{
  "num_attention_heads": 8,
  "num_key_value_heads": 8,
  "norm_eps": 1e-05,
  "rope_fraction": 0.5,
  "tie_word_embeddings": "early",
  "learning_rate": 0.00109,
  "weight_decay": 0.12,
  "lr_head": 0.012,
  "warmup_steps": 415,
  "decay_shape": "linear",
  "batch_tokens": 262144,
  "doc_mask": true,
  "max_steps": 6646
}
Each number is 128 + 32 x the weight over the matrix's rms, rounded and kept within 0 to 255. Layers, rows and columns count from 0.

# layer 2 attention key, 1024x640, rms 0.0405, rows 964-973, columns 320-479
[[ 83 101 154 141 160 148  95 106 185  97 167  95 158 132 101 144  75 170 197 154 131 121 169 113 182 104 144 107 131  98 166 137 116 124 138 134 103 123  77 126 122 140 134 162 133 200 113 151 132 134 138  97 131 133 163 148  38 139 141  90 176 151  61 125  89 115  73 107 139 140  84 135 133 120 196 129 158 150 101 185 107  58 115  59 127 104 129 118 153 124 157 139 104 132 120 128 131 162  92 108 102 105 131  99 169  99 105  69 146 111 123 152 144 180 142 176 150  93  99 152 185  89  99 131 185 116 170 111 141 129  97 140 131 157 115 219 107 115 139  86 104 159 172 151  84 188  77 183 112 148 142 127  99 142 161 158 142 133 180 127]
 [148 179 113 156 168 154 115 146  99 157 117 146 149 173 128  72 155 125 128  14 138  96 124 212 113 143 179 104 123 163 117  96 176 127 185  98 109  85 123  99 130 114 107 129  96 137 113 113  83  59 155 104  65 189 191 123 161 137 171 104  69 153 164 108 128 156 144 113 125 142 134 151 174 145 104 149 135 112 118 124 172 135 110 140 123  90 131 100 183 132  82 119 105 117 188  86 117 106 118 138 182 126 129 157  97 125  78 172 174 216 100 113 162 136 151 109  96 135 136 116 170 127 156 107 128 116  96 118 194 127  98 154 140 146 102 113 105 114 119 158 144 135 167 121 211 151 119 122 139 185 136  86 116 153 115 163 139 161 117  94]
 [106 110 105 103 154 115 171 121 122  59 165 170 127 160 116 141 136 107 105  97 171 129 115 143 133 146 144 152 179 135  56 182 131  40 152  97 152 102 104 113  97 165  96 110 157 187  95 152  99 131 132 118 134 150 102 107  90  85 135  94 135 210 188 147 110  91 110 147 149 135 123 156  91 162 130 120 137 129 118 158 118 102  93 147 134 153 155 161  78 152 143 118 145 136 100  89 103 178 144 128 127 125 121 118 108 111 132 129 145 146  98 169 160 119  99 124 131 102 175 128 127 127  93 100 115 105 158 119  90 130 170 193 132 122 125 154 137 144 109 129 143 113 179  86 149 173 173 109 127 211  82 131  91  76 125 112  82 162 100  51]
 [101 126 131 131 157  76 115 128 107 128 151 136 140  61 174 147 152 142 107 169 172 110 119 115  85 102 138  85 171 119  92 124 146 138 164 158 134 193 110 109 154  83 113 172 117 103 119 127 156 122 119 148 139 138 144  96 186 121 113 152 132  83 130  89 152 132  95 141 144 113 157 175 105 135 114  87  58  87 145 107 149 104 118  72 110  92 183 155 147 120 139 131 129 137 160 102  78 105 151 129  62 166 114 109 112 114 138 174 104 118 140 111 123  79  69 125 157 131  89  94 150 167  91  63 131 169  91 144 135 149 173 139 122 104  74 139 137 120  90 183 105 149 113 134 141 105 181 141 122 160 135  67 159 112 105 139 133  49 106 125]
 [193 135 114 121 154 126 123 155 130 193 189 146 131 134 161 206 134  92 166 140 171  83 113 144 169 102 155 153 169 135 195 112 174 116 143 148 135 150 143  67 110 112 143 120 128 117 134 120  91 128 140  79 172 129  97 170 182 135  99 157  92 184 113 141 133 176 141 138 108 132 124 140 201 119 147 156  85 160  78 107 194 142 116 160 158  83 135 144 105 167 114 174 150 140 158  94 119  99 144 123 111  61 107 123  81 169 112 124 129 119 103 176 103 174 139 133 172 191  91 103 111 114 157 141  88 123 140  64 131 108 149 170 125 138 124 116 135 121  97 118 126 120 130 122 129 104 110 111  71 151 126 199 138 140  89  92  83  95 200 167]
 [ 99 124 138 121 154 158 135 154 201  79 116 182 133 130 139  99 152 161  93 123  88  82 128 103  73 174 107 137 119  94 131 147 105 112  92 131  90 138 117 160 128 160 152 130 149  85  85  96 187 172 163 131 173 164 155  69  96 183 132 139 128 147 137  87 154 132 118  94 153 179 117 152 143 137 154  67 118 135 152 111  93 198  98 143 118 168 122 150 136  73 134 128  97 134 104 119 101 152 156 131 106 142 127 157 111 112 112 146 180 160  77  68 153 132 160 122 129 154 114 139 186 135 153 117 243 185 132 111 135 105 107  88 149 114  89 118 191 154 205  69  94 121 109 144 191 207 139 146 133  93 146 150 117  68 153 142 134 191 125  57]
 [119 132 113  84 125 120 126 128 128 138 139 142 129 190 118 107 126 124  69 144  94 169  86 101  93 155  52 204 155 205 142 118 129 173 147 184  86  93 153 112 174 127 172  51 148 121 127 125  69  92 155 106 166 186 128 150 156 130  98 102 114 158 133 159  97 190 174 108 185  77 148  74 135 116 163 120 148 155 129 159  43 111 161 144 145 112 109 118 124 114 114 203 150 198 128 122 152 141  91 132  88  79 158 191 115 123  71 125 111 155 135 123 162 189 159 105  91 184 121 137 159 165 128  79  56 130  89  58 101 117 178 145 182  96 144  60  92 136 124 158  72 138 163 131  85 134 159 125 124 103  96  19  95 129 180 164  89 151 132 155]
 [137  72 113 144 165 162 112  97  93 185 151 117 121  86 144  92 123  99 104  79 142 167 108  99  93  86 121 167 147 148 121 140  78 141 170 158 140  99 126 119 121 119 108 161 181  96 172 123 210 163 130  52 131 119 123 186 155 100  94 170 112 104 129 116 122 206  63  92  86 139 175 148 132 154 133 175 122 136 172 115  68 138 139 114 130 158 139 100 156  82 148 134 141 168 132 123 102 139 179 108  67  96  80 117 177 117  90  95 171 117 137 158 123  95 160 105 135  96 139 152  98 110  25 148 172 175  87 107 219 166 188  67 138  94 119 138 110 156 138 187  76 175 139 104 119 162 157 148 131 166  95  97 155 106 161 133  87  67 129 104]
 [150 107 109 179 216 128 130  85 147 157 158 121 148 125  82  84 103 158 129 113 127 179 176 102  78 147 171 102 137 164 141 117  57 111 103 110 131  65 141 143  62 147 163 155 101 207 193  85 101 198 108 226 151 102 120 101 117 121 162 101 143 137 149 206 143 124 148 133  98 110  89 154 138 108 122 123  98 110 101 152 157 101 139  65 183 105 144 121 152 140 121  89 164  83 112 173  89 120 146 117 128  95 113 125  85 122 146  53 167 130  84 133 171 151  98 149 121 120  94 146 197 129 149 154  81 170 126 168 123 183 125 125 121 103 126 166 114 124 125  83 134 124 114  93 155 101 118 127  77  89  79 124  74 134 167 155  82 118 153 172]
 [122 124 124 124 197 138 107 104 150 104 106 140 170 160 127 172 102 159  66 121  61 106 107  98 133 131 143 165 141 134 110 151 129 179 150 121 119 214 132 131 162 116 130 130 108 127 139 164 104 107 132 149  42 116 109 130 135 175 133 127 111  70 161  64 151 108 131 112 174 108 102 143 147 111 175  91 122 140 118  86 142 125  72 144 140 116 114 135 123 177 131  89  80 127 143 157 113 167 154 141 158 212 112 102  61 129 159 171  72 111 113  88 190 125 114 173 139 187 213 100  98 196 175  88 105 149  83 110 140 104 153 140 122 127  80 164  94 126 127 123 122 137  69 106 158 144 152 129 200 145 121 108 181 124 110 153 169 131 148 154]]
# layer 2 attention query, 1024x640, rms 0.041, rows 965-974, columns 320-479
[[146 167 127 147 134 129  98 142 123 138 155 136 142 173 131  88 191 114 154  39 170 101 128 193 116 168 165  97 119 144 101 131 164 122 200 122 125  62 102 113 134 117 143 115 116 156 102 115 114  87 160  82  75 189 155 123 191 145 201 138 102 153 137 110 119 145 157 131 115 132 119 141 164 138 130 161 148 110 106 116 184 121 108 171 114  82 123 117 176 120  93 134 108  97 161  80 138 125  88 146 160 105 133 134 101 114  72 139 183 192 129 145 186 123 148 105  99 133 132 130 166 123 134 103 100 146  97 129 204 113  94 127 120 146 113 119  99 124 119 143 142 119 171 127 180 137 121 135 121 160 131  94  79 143 112 152 130 197 110 105]
 [114 124 138 126 173  90 193  89  94  52 180 180 137 193  88 159 121 126 106  94 150 119  97 130 146 163 126 165 195 148  67 185 143  35 157 112 158  80 123 103  71 172 148  98 159 181  70 133 109 106 149 155 166 158  87 142  60  90 153 102 120 176 156 157 108 114 107 138 139 129 117 134  95 181 136 108 121 150 133 156 105 103 104 141 134 132 166 161  70 149 162 105 137 128 115  81 131 165 141 125 145 107  95 148 113 118 126 125 129 144  92 168 156  69 115 135 154  96 180 149 133 118  86  90 144 128 134 134 136 115 132 163 134 111 137 153 127 129 108 112 142 126 187  93 175 184 163 108 109 157  91 132  64 106 158 108  93 151  93  72]
 [100 139 128 148 165  66 118 151 122 134 155 106 153  52 167 174 142 164 108 160 147 126 127 106  83 113 125  90 160 102 117 142 143 123 151 164 146 189 115 118 134 104 106 194 107 103 181  91 155 141 127 153 169 145 133  96 166 114 101 121 115 113 149 103 130 157 109 128 138 125 164 157 108 123  90  87  77  97 137 122 164 117 111  67 106 102 185 187 144 123 149 140 108 136 137 110 104  93 142 139  62 146 119 122 119 101 146 165 109 137 132 106  99 127  91 135 134 147 105 101 167 186  92  59 143 156  88 131 151 135 152 112 105 101  78 124 153 103 113 174 132 158 109 142 134  94 170 136 103 159 158  93 187 111 132 125 139  62 126  97]
 [160  82 134 160 142 101 135 118 141 202 177 150 128 113 151 178 108  96 151 145 155  84 128 149 151 142 191 153 163 105 192 115 163 109 152 175 112 122 157  70 136  85 118 117 110 141 100 144 122 128 134  80 158 163  83 160 176 144 123 128  78 166 107 169 131 175 135 150 103 119 130 123 182 126 116 152 104 140 104 107 175 119 127 140 142 117 121 126 105 159 105 147 133 143 164 111 116 108 147 122  94  84  94 146 105 195 115 118 139 126 107 164 117 147 140 142 163 172 114 129 108 101  83 109  72 112 145 103 122 131 141 152 140 137 121 139 152 130 117 101 135 123 121 120 146  91 105 128  91 137 128 177 120 151  83  88  81 101 190 179]
 [111 113 127  95 134 207 137 145 207  75 113 174 110  83 142  95 163 155  93 121  97 108 147  73 106 130 129 126 130  90 162 153 127  84  80 113  72 147 127 145 138 169 129 125 119  96 111  83 157 168 146 148 162 133 157  90 111 165 157 150 135 173 128 110 136 126  98 109 143 181 119 153 146 157 126  62 131 149 141 139  92 212 104 147 101 131 119 142 174 115  97 150  95 176 137 105  97 155 139 131  92 118 134 123 113 109 118 150 161 171  86  88 116 121 156 135 115 179 100 154 171 108 152 136 201 165 113 137 136  93  92 124 143  99 112 126 192 149 174  73 101 118 122 154 179 189 113 152 140  96 122 123 122  76 158 135 118 155 111  73]
 [122 118 126 106 125 136 149 109 127 118 122 124 141 160 111  93 105 107 104 135 135 141  68 104 116 124  56 176 159 189 127 125 126 142 166 186  93  93 146 138 150 156 165  82 141 103 101 124  89 116 162 106 155 175 138 160 162 135  84 106 104 175 118 160  92 178 167 134 154 111 161 108 132 137 167 134 135 142 147 169  87 112 153 176 151  91  84 129 136 100 125 215 153 185 102  90 150 158  70 110  47  94 158 178  96 155  47 130 104 158 118 139 159 175 154  93 124 170 119 137 127 162 122  96  67 128 108  82  96 117 154 147 194  94 120  63  96 137 148 134 103 128 171 111  78 115 149 151 106 110 108  31  87 109 164 162  90 132 118 156]
 [149  96 107 150 152 142 126  89  89 162 165 129 141 111 145 127 128 107  93  75 112 143 124 114  96  91 125 142 118 178  97 156  89 141 162 165 135  67 150 126 115 125 130 136 156 104 178 109 189 176 115  87 132 131 126 165 162 101 120 137 126 100 146 136 161 224  95  94 102 129 140 167 123 164 137 183 124 127 165  98  69 145  92 122 100 176 135 113 153  81 154 121 137 171 143 139 120 148 161 115  91  79  72 134 156 105 132  83 178 101 144 134 128 108 157  96 110  82 128 156  96 127  59 126 161 157  96 110 215 165 167  60 168 131  83 147 122 144 140 202 101 125 125  97 105 157 151 110 148 176 109  88 186 101 167 125 102  64 132 149]
 [149 105 113 180 230 103 123 112 153 142 119 140 153 137  62 101 103 155 128 121 125 188 170 114  64 140 159 119 145 148 143 126  51 107 103 117 122  89 138 114  72 161 149 161 142 175 189  95 105 179 116 207 127 135 142 144  93 122 151 134 152 128 149 180 156 120 146 144 108 100 100 152 146 112  97 108  97 116  97 141 132 107 139  72 136 110 145  96 119 135 117  76 160  95 145 165  97 112 156 105 126 121 104 137  86 144  94  63 156  94  73 129 173 169 119 142 133 126 121 168 183 141 166 186  99 181 135 119 142 174 128 144  87 105 147 178  98 129 117  54 143 138 114 105 145 103 130 138  51 109  97 114  96 120 165 148  76 125 156 169]
 [103 115 113 113 162 152 102 106 147 108 120 109 126 135 115 155 125 172  73 122 105  80 116 121 152 148 143 166 133 130  91 112 133 149 135 139 109 176 117 132 149 116 153 132 127 144 133 129 132 108 149 128  66 114  96 103 180 152 142 105 100  70 146  78 101 125 137 123 177 106 114 144 148 105 164  88 113 127 114  80 120 118 105 143 136 145  96 137 149 119 116 110  63 109 103 164 104 157 162 128 161 209 146 107  84 131 144 144  81 132 148 101 179 142 108 147 135 165 205 106 116 186 191 113 117 158  89  85 162 116 133 141  99 135 112 157 113  96 134 124 166  96  76 114 136 138 156 138 185 137 119 105 175 107 111 169 160 133 140 132]
 [106  94 106 148 192  88  93 177 139  93 149 161 144  76  91  99  97 115 128 111 107 123 123 142 140 158 110 121 126  98 127 177 174 134 103 110  91 122 147 111 112  78 105 125 158 158 134 143 102 101 122  83  39 119 129 121 151 124 107 130 114 141 117 101 146 122 119 101 135 124 131 117 124  60 107 148 173 156 100 121 161 157 129 116 139 194 132 154 106  95 113 149 150 151  70 122 153 155 154 126 176 140 109 133 145 133 118 159  74 100 105  96 167 126 170 112 145 114 125 148 111  97  98 135 133 119 166 174 142 107 174 131  84 159  87  69 143 135  98 122  99 153 179 109  73 130 138 163  96  76 152 112 130 170 160 108 103 134 125 137]]